Weights of a small GPT-style language model, trained from scratch on English Wikipedia: width 64, 0.73M parameters.
Each number is 128 + 32 x the weight over its row's rms, rounded and kept within 0 to 255. Layers, rows and columns count from 0. Numbers have three digits each. The size before them is the row's rms in percent of the matrix's.

# layer 5 attention output, 64x64, rms 0.0768, rows 51-63, columns 0-63
100:144095094085093140192128098148118153121158176152178085139118060118153134100085155123137084094084123149147140143092098067133117103093183158097183144135128150093110160108171068196136136110135140
115:155213125107128134164176056073163113141121130126063161138187148160119164149106141164116187101148124120100151083145132091109131150182073077126130148124110131160138160108115145097171182155132142
100:134110139118095136111129119125187153110091088151097071101138098100131046130129123146125150163083161086115103132184124123157090093043144120116192170131158167100180111117133125076145168144181117
104:101148079111041147141164098172095108089134064153081139133071144134101111165180051143126178147168137094168068147129123173131181162134110142109104173134130121120111155119107135119115165136112114
100:113157117110072107161107180133136125089150120111128204088152128069163187110156095153172131127136135157117141116078072131060173113155133150062134132095118110079132134189126143144169138137170167
104:175201056114150125128041122102110112156179171090119126116115168143119152123126148099162145111118152091100116111101133142185177149122144079151087127101139187161141127102086138123157143106051136
096:187147140164111109119122110084155158119096089099124122108100156060134076167140134173084063151072138102128134163196071144124112153107108190099141136106160166137126115144100126163137126115209110
108:134138164155112127079113087169120127170162145173126211079112176166106116126150109131067134158132142082167093059119152105158195110137118095133145106101115094123156163127134110106089103177079088
095:085079119118118123104141056165142135093091132132135066100120136134204100154190083145144102090142086146153095149147140090130110138104101118078164079179179116086125153123166148133105165180137089
095:108068141101117162096179132122062112124079129155090190109128135091141115098099116130078119119069126122128154138181117133135118156103111188100089130120049082054151139138119140078144071130131110
096:122162150109134182093155147081138142071111171089116088135140153160170096114094127101151111069129131098066153121132147092129178147091159049190135110070103168133130097124099173104122088166128114
095:091130131099131145115193145170145153153116131056165104102183173134194082187083109145107102127138186093132114109154144146129122165097110151140111159093084206101146132077116149080093119114116122
091:125072106038150093124123172090081132095140115099129154129115175088110127152197149111127122079104215150144160135169119101192117140080133109100113100097113125124100118098098141103140073154142100